From a checkpoint of a small transformer trained on Wikipedia.
Training: 801M tokens, 5655 steps.
Each number is 128 + 32 x the weight over its row's rms, rounded and kept within 0 to 255. Layers, rows and columns count from 0. Numbers have three digits each. The size before them is the row's rms in percent of the matrix's.

# gate: layer 5 MLP gate, 832x320, rms 0.392, rows 696-742, columns 240-279
# up: layer 5 MLP up, 832x320, rms 0.41, rows 696-742, columns 240-279
# down: layer 5 MLP down (transposed), 832x320, rms 0.103, rows 696-741, columns 240-279
gate696 100:064116155138134059192104095190103169113164084129166153133117186130103141104153180093114115164129161087135173124112091092
up696 100:112121189136094103164119089164106181138171139175146087123102166143105137082111119155088142137120118123134092091091096030
down696 101:113160110144057155150118143088147116096129172132161113135106108092051146150132168067166138099104124127135128171179148087
gate697 101:165183237090103120112148116148137101149184148130203129109098187064152121154139104116143079146158138129127102143153142143
up697 098:119112152101127156198094115038078128115172090092115092096158090067178127155159083164150102123158134122161098177182131169
down697 102:143164090103107185141074102108129064115150149117086114133109141108142153125171126122147101124122194125095156118138159142
gate698 098:126113079131150153115145040099074116200109190179170049177117117144095132117146078150142091120208108126152129158153121143
up698 099:150170058118125138121097147102125164123143145183104171117168166101108178108112105101126122148128112177161139098133179093
down698 100:187146145120170168119114108155177120128111126095079065124100130141119088160121168086188120143163160085169164128162164144
gate699 097:112070112150108037133114105117143101123133167139055129097102155100103121095166109127113097204110108163139122144087079150
up699 098:108109082103134160072078056085182135109099146092057103110114107120132096138116104167158092123202141147106108151148143070
down699 097:110165107110112125053157099119146066123170080086037087140107197087113043153089079130174158133128128113161111157102123131
gate700 100:103118124135137121123103168148073133084133147213117144104107144119145110153139037135132114090191113158095113105137125107
up700 098:141139153129124129103117092086173161126165118107135070128112169107155123147089171145171105097077120141093121115122094222
down700 100:103109102151140141102177156159084111121107107134155139116131067083095128143139145104138032147152086128166142143113136125
gate701 099:174114148133111165145099130098126143089075136141199143121066105171132165132066182107126127075175129109132135105098106085
up701 097:158109118116111127167182111181124171107120127152132170095104116121128135058163138099106132141141138149084141102155125123
down701 099:114082128113077145127177151176132102081096121129113104116125136158116117089121158135163136147118155163148157153081145079
gate702 110:127097150099160093125188141185111105113132104126145132120154122095181040132146089129138134159109105094139090113136130150
up702 113:137138144135136150118162134114116147135088137135096196117145104092111156140152126151165099141130153062147117110125064106
down702 104:100153142132100098099166094138181167153123149085145114110092121029170073134102138136109088156111107126186127125117100164
gate703 101:155082163156150127110167147166081143120119203147066119120125142125118199183120112108154125183126125088189078131178042104
up703 097:115136116153189114128122144076054119174088099097118155140124186151056202168156135143176160126114145105110095128152102132
down703 100:139083160175156089127074126149181128155110148116117099102190132137164126104075068138145127144057061153177140136123100118
gate704 101:151125121140122081135111080100137136138162153149136153118101170072098136147176133081130122119156152082172123103178066224
up704 098:097131112151159160127140170107153136158141097141105193068175081088130147140099132124133137101174148099169155090148103104
down704 102:162153117115142185138105147110081138141148101130119122136078131154145146144109172124153118107103170041096100131197102173
gate705 102:097108138213134192153117112186121203098116109132140142123109142107175128113177163122088104175151134133199116133175144158
up705 101:072144133127091154162087130150140136182138156137072107049151128132088057121165135132181137086136108137122121123081118118
down705 100:149194106100107111072151130188111146160100164088172094132154130112077169164160124118130104120093114158150142154174096113
gate706 101:155114110201143164139085154113104172104116209108128128055125121123116134065120134129148109128132135085125169152155121131
up706 101:137097159148139143149102127123133135097138107138133125154137160057139090147068156148098143186159098106162128151128146146
down706 097:121045144157154089133108020062105119130092162073114131129079109093120145114098123163138097057128091137126127155113095122
gate707 095:125140079087077173133116140221124131166116122109163157161176120156149145110155146091178108144127090139169110134067088095
up707 099:068115105092196122160113102112064113187141169104086117156167140142111117122120138097130151133153102127197128109163102107
down707 097:096156139111083139074108100098152135124123166123099189095136148151149102161147092142122157091142105121079110123152137164
gate708 103:125125121115101125167132146111125132146152095171111138132126131105096145141187137129065162109144119117172107115115148174
up708 105:097141152119112135092150128117148115088129159156174144197153111043089186092141151134123113090091041089131168105107163086
down708 106:088186080158110175135104176092183070130081156183135135183091135151103106091088133092056128142156110128190084143141185099
gate709 096:192093116188115141103111083123122132135107147094105170140105065065164111120077113095130187131189154125128122071087104110
up709 099:126138175114122120064174150156155142106112124161140092080098118139089127080185141122116110113147141131072123070103115108
down709 100:159095168139158127162090099083065116115115100101173115096140153114093078178102118116108167115112117047127091096150117100
gate710 098:112176152133084121069153084119139154140125142112141091170097144146086151137169115037150178112105110083110182130156104091
up710 096:164131035098098128136151136105160110049121162138082152100098180140121140080101105142158162083086117138136137102099149137
down710 100:181168161157165142122173156132102102171089104146180130146138136116176146136087147133127127076152170136082100105102171149
gate711 096:134140117089143108200143075189152082128093162112089108162161119101152171143121085139097190142131135111112148109123106142
up711 097:167114118143102121115114137107140097145162140170125151135121171138146171134072119132145163101112105182140226109113127122
down711 100:124137131143070104069138173173138174097098112122136075108070151130077126129173150115130112135117095062138127171134106088
gate712 099:060102107140140091155086169134058099126140114149115156157095102103165128131119106112129101131164161149116094048127099144
up712 093:129101154171084179166155111118126099104205154086089078092156173142125210140179115143150136174221151136124153118186151136
down712 097:125124149101123116184073105090138117133156087124144088163076160141188153127074166117141069044127124148155118090138102151
gate713 098:120112079079193076085145148131163116124142158117142109132105162144086066123107060094122192136112087086089144142138143159
up713 093:107136148129099155174130155154137126124175106107087152109109150130133161110093114090134116062104137133144148190137129122
down713 096:154093174101125146119161158088101116100164184138135158053161147113156114135099163076098140135156099116102110129149179120
gate714 097:097138120142109136071161135103167093095133134150175141073129126143105103125093072112135120118149024179168081140141168138
up714 101:091160120144119161105095169133157062159123146145193154041089102055126127161144112117119136129169069133116128081124104151
down714 100:134147157130133147132112101115092154138107098140126123116109145203174095176115143128161101141083153197126077113170111075
gate715 101:118100100144114093171168094138169127169140145182167136111129150150112236104113096147166113094135145117155118105134139163
up715 103:137119134105073131127183141103160101154122120129113168140101106078113156170157090083172159127123123088169105141106138090
down715 103:074097170158177152113170073123106121100171207126186102150142128074118114132104103131171119168170070136138110151087104129
gate716 101:162115114168135156096134142131090126137092205125128104133141106124182137116185064055132080142144162137164112128094142132
up716 104:093134117105161105150075109087113093097138084102128094123154094157135139111076175113133130140104170194081132136140025133
down716 097:087126126120163135158094119167110083108059142158095109077160114043161108130125116102131172149092154140154082147107172118
gate717 101:163099137117124133139080072119101139156127143088103102098152066151149138123131169150101140141129114098156130097137155174
up717 104:134134146114133159188128112101111094153135166132098175160109163160142130147111146105106045136139054185116060107116067145
down717 103:075139124130145132101103111173153161125098137105102115098112103160132160146167102123166106105088096063121167077068122081
gate718 097:072144099171169101128106166146119131145173131137099133159154155194129158160125152089145138138115119142158147058186188111
up718 104:127150108119100113135099066103172083135135135080125104089140122092113091110124105130072123136146112080101148101088075091
down718 105:169123110157096129120112142143237080145115205161119108157139155128170132131155105169154127106170151104151148137140098147
gate719 101:131145173140080108203136091140153149120104100127195158156116087109157216097066126140114100111218171129139077065120174122
up719 099:146163106148097198102108079126158102119079123133109109196067157169115143163107109152119131120165113124147039120156131154
down719 100:148121107091087136140050100193110116101118097198145144135179102126152163112092076169125137082149146125101156161087158178
gate720 101:078162068139176155105168180124082177110099121159054148137112128128117102112138115120119138081211141081144159102122149155
up720 097:131083108098167117133085131112109116159074148130148059166144091117088160130083123096114183126130154128093100125076116114
down720 098:162161181141122177083133150119080084112185106090113129075081127118177157133156132120150095133118129142178164151192118081
gate721 098:119089164088129094137161087157067095109062103088156122107095142128135134090172100059135085152138120072118079098102070146
up721 095:161113114142129103124098136136140165139108118158097074139134152169076120111092120104171123136098050127147114040110113114
down721 097:082090131143095159143116106142117133097158195161051101096142096139103156143089086086081093104165083101054192111157150085
gate722 104:165155075114140101092131106104129083166211133130078160122130127160132183115118112157179126076137170124182108131157102136
up722 106:157125121113154128114111123070153088168177146111055162082121152095118166086132142146138145163152124126093110097153087121
down722 100:162124116108138172116041182113070167060145165101149168096112099140117140111093189138152116099120102140080146140082113121
gate723 104:177150125082153128136170147197124183154161095146133116098121103127060133199119119136092153127079168106103157102167060236
up723 107:121170147127156110131151109099149119152166131101102152132142173129155159097142134101117168108145122099116111047140190207
down723 106:103136062146108059105204131142147145116126142133080134135132129161079106143148138083113092150129222131140171162124116150
gate724 103:093161136104081141072172163096123135106115137103107117177066149154089163081191050154113150044117101079142136136116132072
up724 098:097161130073189113178110108093059164172092106115148123086098155117112098065152094064105106113064108112163149189148072149
down724 100:131146138174075122118092144174158163117101094112125158138060078117106142138091188102191063083109058100126143184094155139
gate725 100:116085091168154074122105063119140112178143144160126122115121097130140061097070112135189154129104120144155107153123143161
up725 097:126112206066125166152153195176086107059086133113131151105130092110141120106184159046119187123133095169124129172156132120
down725 098:158157134070112094073134117146157141153133175111160155107172122191160149162088150135112129146155146177083125040098149166
gate726 100:129143168201094144125173124133143115188165107116107072118119163130116084159101053136112122059122107144160152091123079107
up726 098:137147170171165105130069148200147136184101078152099175183125082140151142128132132122161142177167147105107135174107101074
down726 096:132126118143043123149115218143092153097127117131149188151086131168167151116124212173110077106143182176167144176182115136
gate727 100:113152130124203128138168105120097174133095117105139159088088090148067139064140134151150197097150157133146127109123089127
up727 100:103118119156108121180097140103145100094095121136093127107137146087117121177079163117088021109153216136109102134157128129
down727 102:178108099086111161097085080119159125183133104143115109112125102155145074146099116114122131041147116155115119115098177110
gate728 098:117101128088114139134198114105098143093147119095169150165101122106164170116115153123139165122130148166138121119168105139
up728 096:118069103105231126160097163137101136138093085202166121115100106128175174177122140202049176103131138099116129136078095139
down728 094:144157077097119131098154157114159153131154122097122093127127158154125122109129180080131091123126131101110180187136201166
gate729 098:141040112202116158083096126167049143120183090129144164138158174137146100130164121124111092155102130118143078093129108079
up729 100:197129124081073180104105143128092118134179122125188121152144110125095136092120148121079135135150089068123144143108139126
down729 095:096095194148099161091216128105147140068084129150050094159088121122136154124091148153131109095152123149135180130122129118
gate730 093:143112132186143110117150166145117146105107107122084130149222121065084141154160065100185116137138121147154081077117156154
up730 091:085104149104138119143180060139226118095155114136076120156159162177117205112133153094110135114103174142116133133149095157
down730 098:122109114182196093173165148108096091174144103124136106169169154080170130093108130067173116115102194150130102138159138064
gate731 103:131081136147173142149088103185156158115163140143109015142140133081110106152151144093135103125136085087126142128107135084
up731 105:096094138112119122112033169129161131097077074109143106121145149122166121101180114135099092138111152107082092140130106174
down731 103:133106128184151129112169141134142139133119122117149126171144124135114140101110165103178084082137148114151111149145084129
gate732 094:163094120113142073121194147145118139193139129110149133143110181076165158073176100121124151179136099133151089153111051133
up732 099:161126141112081115110102086138114112158142107152168117147175092180109124151041142137104159192106141110101072113127113194
down732 097:087181190117131101109111145101082154112075126108109112194079145094141125111135136113081169128089144155074135177116107083
gate733 100:147146119114152079091125144120168098121102147175101108088219120119123103129151170099133148140185086128161143065156122145
up733 102:139138139083119179121088073161137144126061128127190128094100170143094107117144108129082073153091159132133149100119141162
down733 101:111118057144139231156085134131123168126142134138108123179134190129114125128098157112080086123153084111211116134169114085
gate734 105:119147107164124099151125089162134222130129156105090129101185126148149137107085124093131118122181123108195088155134153144
up734 104:155148118143105071143178107126192088107115124136157141163172082123185171109123110147117167119127072171139115129204185171
down734 108:144125136172154131105143121100067211155089164094157115121054132116121096164081078156121152074121096105177093112128165103
gate735 099:121129179131138121111136072108125089071138126107124124146145119111146174094127100107140132122105132084142083099100089209
up735 099:102069101170166144154190103152098169164126100078094144183133091114085125140118106145124118150147131151107153200102094124
down735 099:132145116117114146112153110142129085162137130130140116152233153115146113154146127086037164107165125165107180093127113107
gate736 099:124081136106201098152180177115165157087121136049102114170220141110059203150107144137117176124141125155097108114095087122
up736 092:090140118141120106158115105100145153195130100124144175123167105154106159083128115109108076116146099163093089108161147122
down736 098:090085134191100121114104116160140104073080109108094088098113126078141167077169121110104107057073140139148109129154082159
gate737 094:159101133099155134144116133143111186070149112080125145102192163165110125084085102135074185120118164138140207142076100151
up737 092:130154143122115129114103185129047119140151114183080096112111141120129135169201161179142169078204195133090009120194143160
down737 099:151141178108151102160120094140098068122123114159143179147144127110207130100155149084163114115101166121210171106148122173
gate738 099:125106089119157091153223116128166153104109148200110146089139197183145124133126062084199152136128163155110159102058154139
up738 096:109169123072128072165119144145126082125169147102145125099149186084090127142146164081133085090122177163123105106105096115
down738 102:125104122125170153109121119187147132136087193104084094149117126096150147134024148110140143053168170169143127173092144125
gate739 100:145121171198119064138101139148086090095093147145068116165085188109143159091155084139116099107038114177123138110131154189
up739 099:129140092110140149105136039214113185172152171141146116161093094166129144143136115117152104166166095147141111205146061117
down739 095:153130150136111117119100097144121081142113128152149090084138103163161140174120122133142150105123199122080185121116108206
gate740 100:144132154140111161147128179201086184071123094107094127182126136176113184171157148135119133161123091126106147067115145092
up740 094:131096151123127100055105136110162146182123156141147185162097096118128110090109161103083139144186134135175076112168128085
down740 100:133199085131141098137073156142078057089139124042146072127139128129127185121168127064095157196203112121126134124069128153
gate741 104:106136136111112095100166103167045128151150043043179119112109153135125134126129083106134138167173116141081110156137128138
up741 101:125109137143079098196101104097127145147190129125197129163065147124081116175115113081117132118085103090128093193175140119
down741 103:157136086110087082090152101139124137155099128103136172127178138139129139139110074165143130140136135102115122148098135131
gate742 099:151075097127045202136155165084120126162181120122140096129146208095116126135153095121084130156129144107173202108125133147
up742 101:126162167149136154131084109068128145099116177062143132108127115210171148113093142077089163071158103081164106133150130083